config.toml
d_model = 128
activation = "swiglu"
norm = "rmsnorm"
positions = "rope"
rope_fraction = 0.5
bias = "none"
parallel_block = false
init_std_qkv = 0.0366
init_std_o = 0.0
init_std_down = 0.0
schedule = "wsd"
train_tokens = 137700000
steps = 8405
Each number is 50 + 12 x the weight over the matrix's rms, rounded and kept within 0 to 99. Layers, rows and columns count from 0.

# layer 2 MLP up, 320x128, rms 0.0722, rows 183-216, columns 32-63
56 49 27 40 42 48 57 39 60 57 44 48 45 76 36 45 54 59 55 68 29 41 46 49 53 71 80 53 49 41 41 54
52 46 53 47 54 51 28 50 50 63 27 62 54 40 49 44 68 65 53 65 59 34 61 81 60 56 32 37 47 71 32 77
22 70 52 50 51 48 44 36 55 53 45 50 40 50 38 39 55 48 37 55 51 51 67 62 47 48 41 61 49 63 58 62
66 76 49 57 46 54 78 49 43 42 54 91 49 50 42 30 32 45 70 51 61 66 32 45 55 68 51 66 54 39 75 44
68 71 49 67 52 37 32 46 36 47 49 46 52 52 56 57 34 72 57 60 60 54 46 60 66 42 53 59 58 42 46 46
55 47 54 46 32 31 46 52 33 70 68 47 49 45 29 52 45 76 29 36 46 69 39 51 53 43 63 55 61 49 34 44
22 62 30 53 65 58 42 48 42 51 54 49 61 50 58 50 56 60 71 34 64 74 51 64 50 36 38 59 42 39 72 59
48 71 53 53 49 46 48 46 58 55 41 77 53 45 53 50 49 40 54 30 50 38 29 64 48 31 38 37 39 48 57 40
43 50 43 55 69 41 46 57 57 58 61 60 64 31 69 56 56 31 44 52 56 42 47 60 33 67 24 46 50 71 39 60
63 52 60 49 48 53 47 51 62 67 23 29 54 58 42 45 34 57 54 49 46 57 45 43 55 56 50 38 60 66 47 39
61 32 45 48 33 45 70 54 56 38 42 52 66 62 45 67 51 46 39 63 43 32 30 28 65 53 53 56 48 62 62 47
47 73 41 67 53 56 61 65 46 62 45 48 51 58 53 51 47 50 40 42 63 43 37 34 56 33 46 42 53 28 59 48
64 58 55 45 54 47 27 40 41 41 53 49 48 55 67 41 61 58 44 57 57 53 48 62 25 34 49 38 48 49 67 49
29 23 35 45 51 27 47 56 33 58 50 65 23 79 75 49 55 85 37 65 54 56 21 52 44 48 52 57 47 55 46 52
62 66 45 48 50 63 38 31 31 41 58 62 47 41 56 53 42 66 49 52 46 55 55 43 76 25 74 47 45 57 55 43
73 47 55 33 45 37 50 38 58 50 51 51 54 72 50 66 34 41 65 53 36 69 14 59 57 50 48 66 45 58 48 51
48 53 48 40 50 58 54 56 45 44 53 55 51 58 42 59 54 51 52 48 49 54 58 57 38 31 43 72 56 48 42 54
48 50 45 67 66 62 38 44 59 44 90 52 53 38 44 52 54 61 78 41 66 54 60 59 44 51 62 49 48 47 56 58
61 56 61 33 48 50 56 61 82 64 41 56 51 56 65 48 55 57 36 49 55 29 70 38 44 66 55 49 47 56 37 66
62 42 56 59 63 53 66 50 56 52 48 46 46 59 62 63 50 42 58 70 64 58 56 47 76 56 35 70 42 52 39 66
56 42 57 60 57 46 73 42 50 54 72 51 48 46 64 52 46 50 45 60 50 53 63 50 38 63 55 33 72 65 20 46
60 54 28 34 43 48 64 58 41 69 34 71 41 46 60 38 51 70 43 51 33 56 54 30 47 63 60 52 46 30 56 23
56 38 54 45 64 45 42 51 61 67 51 64 50 35 43 40 64 33 66 38 60 48 45 57 69 41 69 51 37 56 49 67
52 73 45 45 55 50 50 44 56 40 71 55 60 28 35 40 56 51 70 39 55 42 31 60 40 60 42 46 54 47 65 62
51 57 45 41 48 43 60 46 50 40 35 50 61 33 44 42 55 59 58 27 54 41 45 35 31 57 57 55 78 38 53 42
46 44 47 75 35 73 63 51 43 52 49 31 43 37 73 56 75 55 44 48 64 53 69 60 44 55 61 34 45 54 52 65
38 45 59 54 69 33 42 61 43 49 36 62 62 43 43 34 50 40 58 61 32 50 54 35 51 52 40 57 36 62 45 33
47 80 34 57 47 42 49 56 67 44 36 68 59 48 32 61 33 70 45 76 51 51 54 38 56 46 72 41 54 42 12 50
56 36 31 49 35 56 54 55 42 74 87 45 64 28 48 55 42 55 52 49 42 57 66 66 38 42 76 46 69 33 50 42
61 68 65 62 58 69 59 56 26 43 53 51 57 36 53 56 46 64 47 54 58 62 69 58 60 39 38 40 72 51 56 22
60 82 50 39 55 59 56 60 59 60 53 59 61 60 25 55 42 49 36 55 39 49 46 41 58 50 58 25 51 55 61 42
40 57 56 47 41 60 34 35 47 66 57 41 60 60 43 57 55 41 63 45 54 36 35 55 37 31 61 70 43 44 39 63
36 45 31 46 34 56 69 43 52 56 53 62 44 55 47 51 54 41 46 59 44 64 55 59 27 53 40 49 51 39 34 42
51 64 47 39 62 43 53 44 39 45 38 29 61 42 47 44 61 61 69 54 51 51 30 52 53 54 63 52 68 54 77 34
# layer 2 MLP down (transposed), 320x128, rms 0.0719, rows 183-215, columns 32-63
72 45 37 56 59 44 58 41 48 61 61 62 37 42 66 44 44 39 56 64 47 52 65 54 41 61 49 60 47 52 42 38
62 71 69 37 34 38 42 60 39 41 54 70 53 54 64 60 69 74 60 49 37 40 46 45 52 49 32 45 41 67 46 50
58 48 36 57 36 66 52 56 56 49 38 45 39 61 74 56 36 39 71 55 57 57 56 57 57 35 55 38 53 40 49 35
42 42 54 56 68 59 44 70 60 64 45 59 45 35 45 50 52 51 37 53 40 46 78 51 52 53 54 48 50 51 38 33
31 71 37 65 65 51 32 62 41 50 46 26 58 53 67 55 51 61 60 33 50 43 54 44 44 59 53 55 47 77 49 45
51 48 59 29 45 49 53 64 42 42 45 42 45 31 23 80 34 65 53 43 49 67 50 50 62 43 45 45 45 45 43 39
59 40 43 35 52 28 35 43 46 65 55 66 44 58 22 51 43 57 58 88 41 60 56 39 50 54 49 47 53 68 52 54
46 51 45 66 53 50 42 42 55 67 38 47 48 51 56 55 55 56 56 41 40 45 44 48 49 48 55 49 44 65 61 54
75 73 58 87 53 54 51 73 42 49 43 56 43 46 38 77 42 67 77 34 37 48 63 49 44 50 69 39 59 56 44 64
48 47 62 47 66 58 64 78 71 21 54 48 58 66 36 66 61 54 53 58 70 58 59 55 76 38 51 46 63 44 61 45
48 44 58 32 33 55 42 46 54 60 47 41 51 47 46 34 63 65 64 75 61 55 33 44 24 49 31 49 51 57 48 40
51 37 42 39 61 32 72 48 39 40 57 55 71 46 29 50 57 54 48 40 57 51 52 72 52 60 59 47 56 57 43 49
39 41 51 58 53 28 47 34 54 61 49 59 60 37 40 46 43 34 61 45 66 65 52 35 51 46 48 65 28 49 55 55
63 57 54 67 50 55 39 45 61 47 33 49 66 58 38 47 57 41 62 41 42 61 57 36 57 41 52 28 44 50 50 51
26 42 40 36 60 53 33 56 44 45 51 50 50 49 32 61 44 42 41 62 47 40 72 49 31 56 23 52 33 55 46 36
63 54 49 46 66 56 48 49 54 60 53 59 47 45 59 38 62 46 81 41 60 47 70 33 40 32 40 41 60 42 38 49
40 62 66 41 47 68 43 66 51 61 52 52 55 54 42 58 75 23 61 79 61 44 58 55 40 55 45 46 33 51 48 63
58 38 59 36 39 42 45 36 58 55 16 51 47 36 37 44 36 46 63 39 39 70 55 41 40 36 53 40 62 46 52 37
37 65 57 53 40 40 58 64 48 60 41 56 46 43 59 63 31 53 49 34 59 36 42 34 34 18 60 72 25 64 30 44
37 36 70 32 77 41 53 39 50 55 38 29 54 58 69 42 51 61 48 59 44 58 67 47 35 55 39 35 38 65 47 58
60 54 46 66 27 58 49 47 71 47 45 65 54 70 47 34 37 31 50 43 34 46 67 40 44 59 38 45 58 46 33 28
38 67 54 37 41 37 37 43 43 46 44 48 44 62 38 58 40 51 50 64 68 38 37 80 52 74 58 61 39 69 86 69
53 41 39 57 59 37 38 35 48 51 59 57 62 57 38 63 60 52 58 54 41 46 47 53 37 52 49 60 50 56 43 74
62 42 55 67 47 31 53 60 57 45 39 47 67 64 68 48 46 65 46 57 49 68 50 35 19 31 40 50 63 42 51 63
60 33 43 45 37 61 60 42 36 45 63 45 45 21 46 38 59 65 48 51 30 56 53 49 38 31 71 44 66 19 58 49
39 35 46 66 46 49 40 50 59 36 62 47 46 55 67 31 67 61 65 45 33 34 60 63 37 38 58 62 38 67 51 50
56 57 49 71 59 50 64 54 40 33 54 55 61 60 39 58 38 46 56 35 56 35 54 46 56 30 45 45 40 46 31 50
63 49 43 52 51 57 43 48 42 46 42 59 59 54 40 52 60 56 28 69 67 67 40 60 71 58 34 46 45 70 38 47
49 54 47 49 34 55 39 23 45 43 52 48 39 56 34 39 61 50 61 53 49 39 62 52 59 43 66 52 39 71 43 41
30 37 39 43 58 66 49 33 35 56 37 54 52 64 51 66 49 58 66 89 60 34 42 52 28 46 50 66 50 23 60 56
48 54 40 57 53 61 68 53 45 66 42 43 52 46 52 46 42 61 43 38 50 61 60 52 67 58 59 65 52 28 35 43
58 65 38 22 71 42 58 36 43 67 43 44 56 35 67 76 53 44 59 47 78 64 53 56 67 61 56 49 61 49 47 59
52 57 54 49 34 55 50 28 27 56 45 44 58 38 49 54 38 53 46 51 46 45 51 56 49 55 41 22 30 64 60 48
# layer 2 MLP gate, 320x128, rms 0.0771, rows 184-216, columns 32-63
53 46 29 48 50 46 42 49 35 69 59 69 62 39 42 45 48 58 66 45 47 43 58 42 55 58 38 55 64 42 68 46
61 34 52 40 47 88 45 50 28 46 51 52 47 52 51 50 42 72 38 59 60 38 46 46 40 31 59 40 64 34 37 49
66 52 49 63 47 77 58 43 75 35 47 48 44 25 54 22 62 38 37 57 45 33 48 32 39 50 53 36 49 51 53 41
60 34 66 43 44 45 56 36 46 35 43 68 30 58 65 38 32 56 45 78 42 63 55 41 64 68 53 57 84 65 66 33
54 40 57 64 30 50 47 52 17 63 66 63 38 49 33 37 19 70 29 44 54 64 50 38 60 43 66 37 64 38 48 54
49 56 54 35 47 71 65 56 20 43 26 23 34 60 47 50 44 41 58 40 47 57 57 60 54 49 54 65 69 31 32 46
60 37 50 38 46 65 48 60 40 45 41 36 52 50 43 46 51 56 39 48 46 50 66 33 65 79 48 70 38 52 49 39
39 70 48 56 44 65 63 26 64 41 35 50 68 57 58 47 28 63 63 66 48 67 45 55 51 28 71 65 44 32 56 18
43 48 48 45 45 67 43 55 44 81 50 59 43 67 44 17 28 49 36 58 53 59 48 66 48 43 36 39 54 64 38 48
37 62 48 47 36 50 39 54 52 55 55 42 38 51 50 41 37 52 45 62 47 32 68 39 46 69 33 29 52 41 69 40
64 76 52 63 65 32 69 60 43 46 48 39 65 41 52 48 39 57 54 49 49 53 45 59 41 32 44 51 49 40 54 68
59 66 68 42 53 42 58 19 35 85 35 40 25 65 60 23 48 62 44 41 50 41 63 68 62 63 41 51 69 57 61 42
56 46 45 49 27 64 49 46 42 79 46 65 48 58 62 55 39 48 57 49 47 51 46 40 62 54 42 66 36 58 48 38
55 61 39 48 47 66 45 41 53 53 59 70 47 48 54 53 61 46 44 60 47 50 73 46 56 36 65 57 40 60 46 48
52 42 41 44 44 39 53 48 43 51 30 50 40 52 64 43 47 31 49 54 48 53 24 55 53 36 52 48 54 52 47 51
66 42 41 43 63 44 50 48 61 50 37 44 62 58 65 50 41 54 47 43 34 61 43 36 58 20 51 55 61 61 39 51
62 54 37 53 56 52 68 63 30 40 36 53 68 22 51 42 25 34 43 54 54 47 48 21 41 45 44 41 63 28 39 45
31 47 68 44 34 45 57 43 38 56 45 30 55 25 39 43 48 54 52 49 52 49 57 44 30 26 53 62 31 55 60 29
67 66 44 49 55 41 60 55 53 48 48 42 65 41 63 51 43 59 74 65 37 67 55 40 35 21 74 45 41 59 45 45
52 67 53 45 70 23 82 38 60 53 42 36 64 30 53 23 42 62 51 54 70 50 47 56 36 77 63 60 68 47 61 49
69 49 40 51 53 54 43 42 49 23 52 74 76 47 45 49 55 39 53 34 42 44 44 55 71 65 61 46 68 52 55 43
51 40 37 51 52 49 55 41 47 45 37 44 68 56 64 41 45 29 49 81 47 50 43 45 54 55 53 67 41 83 53 33
48 70 54 30 45 76 44 46 40 46 64 55 55 41 51 62 49 47 55 24 54 42 40 63 64 48 31 61 35 66 53 57
40 27 40 29 49 40 53 43 46 65 58 56 60 27 43 39 57 69 69 43 48 50 54 73 30 45 74 36 63 48 63 56
47 17 45 59 28 62 32 49 43 51 40 40 26 74 54 59 53 57 20 62 42 44 58 42 74 51 56 54 34 70 54 60
43 46 51 30 73 39 35 50 34 61 40 47 59 42 40 28 62 42 53 58 18 43 52 44 70 47 50 45 44 55 52 34
66 43 71 63 19 69 35 67 47 74 58 41 41 56 52 55 76 51 50 44 41 24 32 65 62 44 54 37 55 52 61 31
42 51 67 49 65 47 41 46 35 43 36 29 28 58 42 51 43 59 34 57 64 36 54 46 61 38 46 55 50 67 55 48
53 39 54 50 70 47 47 44 71 51 47 43 75 65 46 49 76 57 59 65 51 49 49 38 65 45 43 58 36 62 54 55
47 43 57 51 33 43 45 31 33 60 58 42 51 50 64 42 55 55 73 41 54 44 49 51 34 36 34 54 34 58 57 54
69 54 52 49 82 31 62 46 66 48 45 44 35 27 60 32 42 52 47 64 52 64 61 57 76 69 48 38 55 63 70 42
60 35 40 47 45 69 34 48 61 45 38 50 59 42 59 40 43 55 45 42 52 34 34 43 47 39 37 58 38 49 32 62
61 49 54 60 41 52 48 58 52 52 34 50 66 47 53 53 47 52 43 46 51 54 32 44 52 64 65 49 39 59 49 42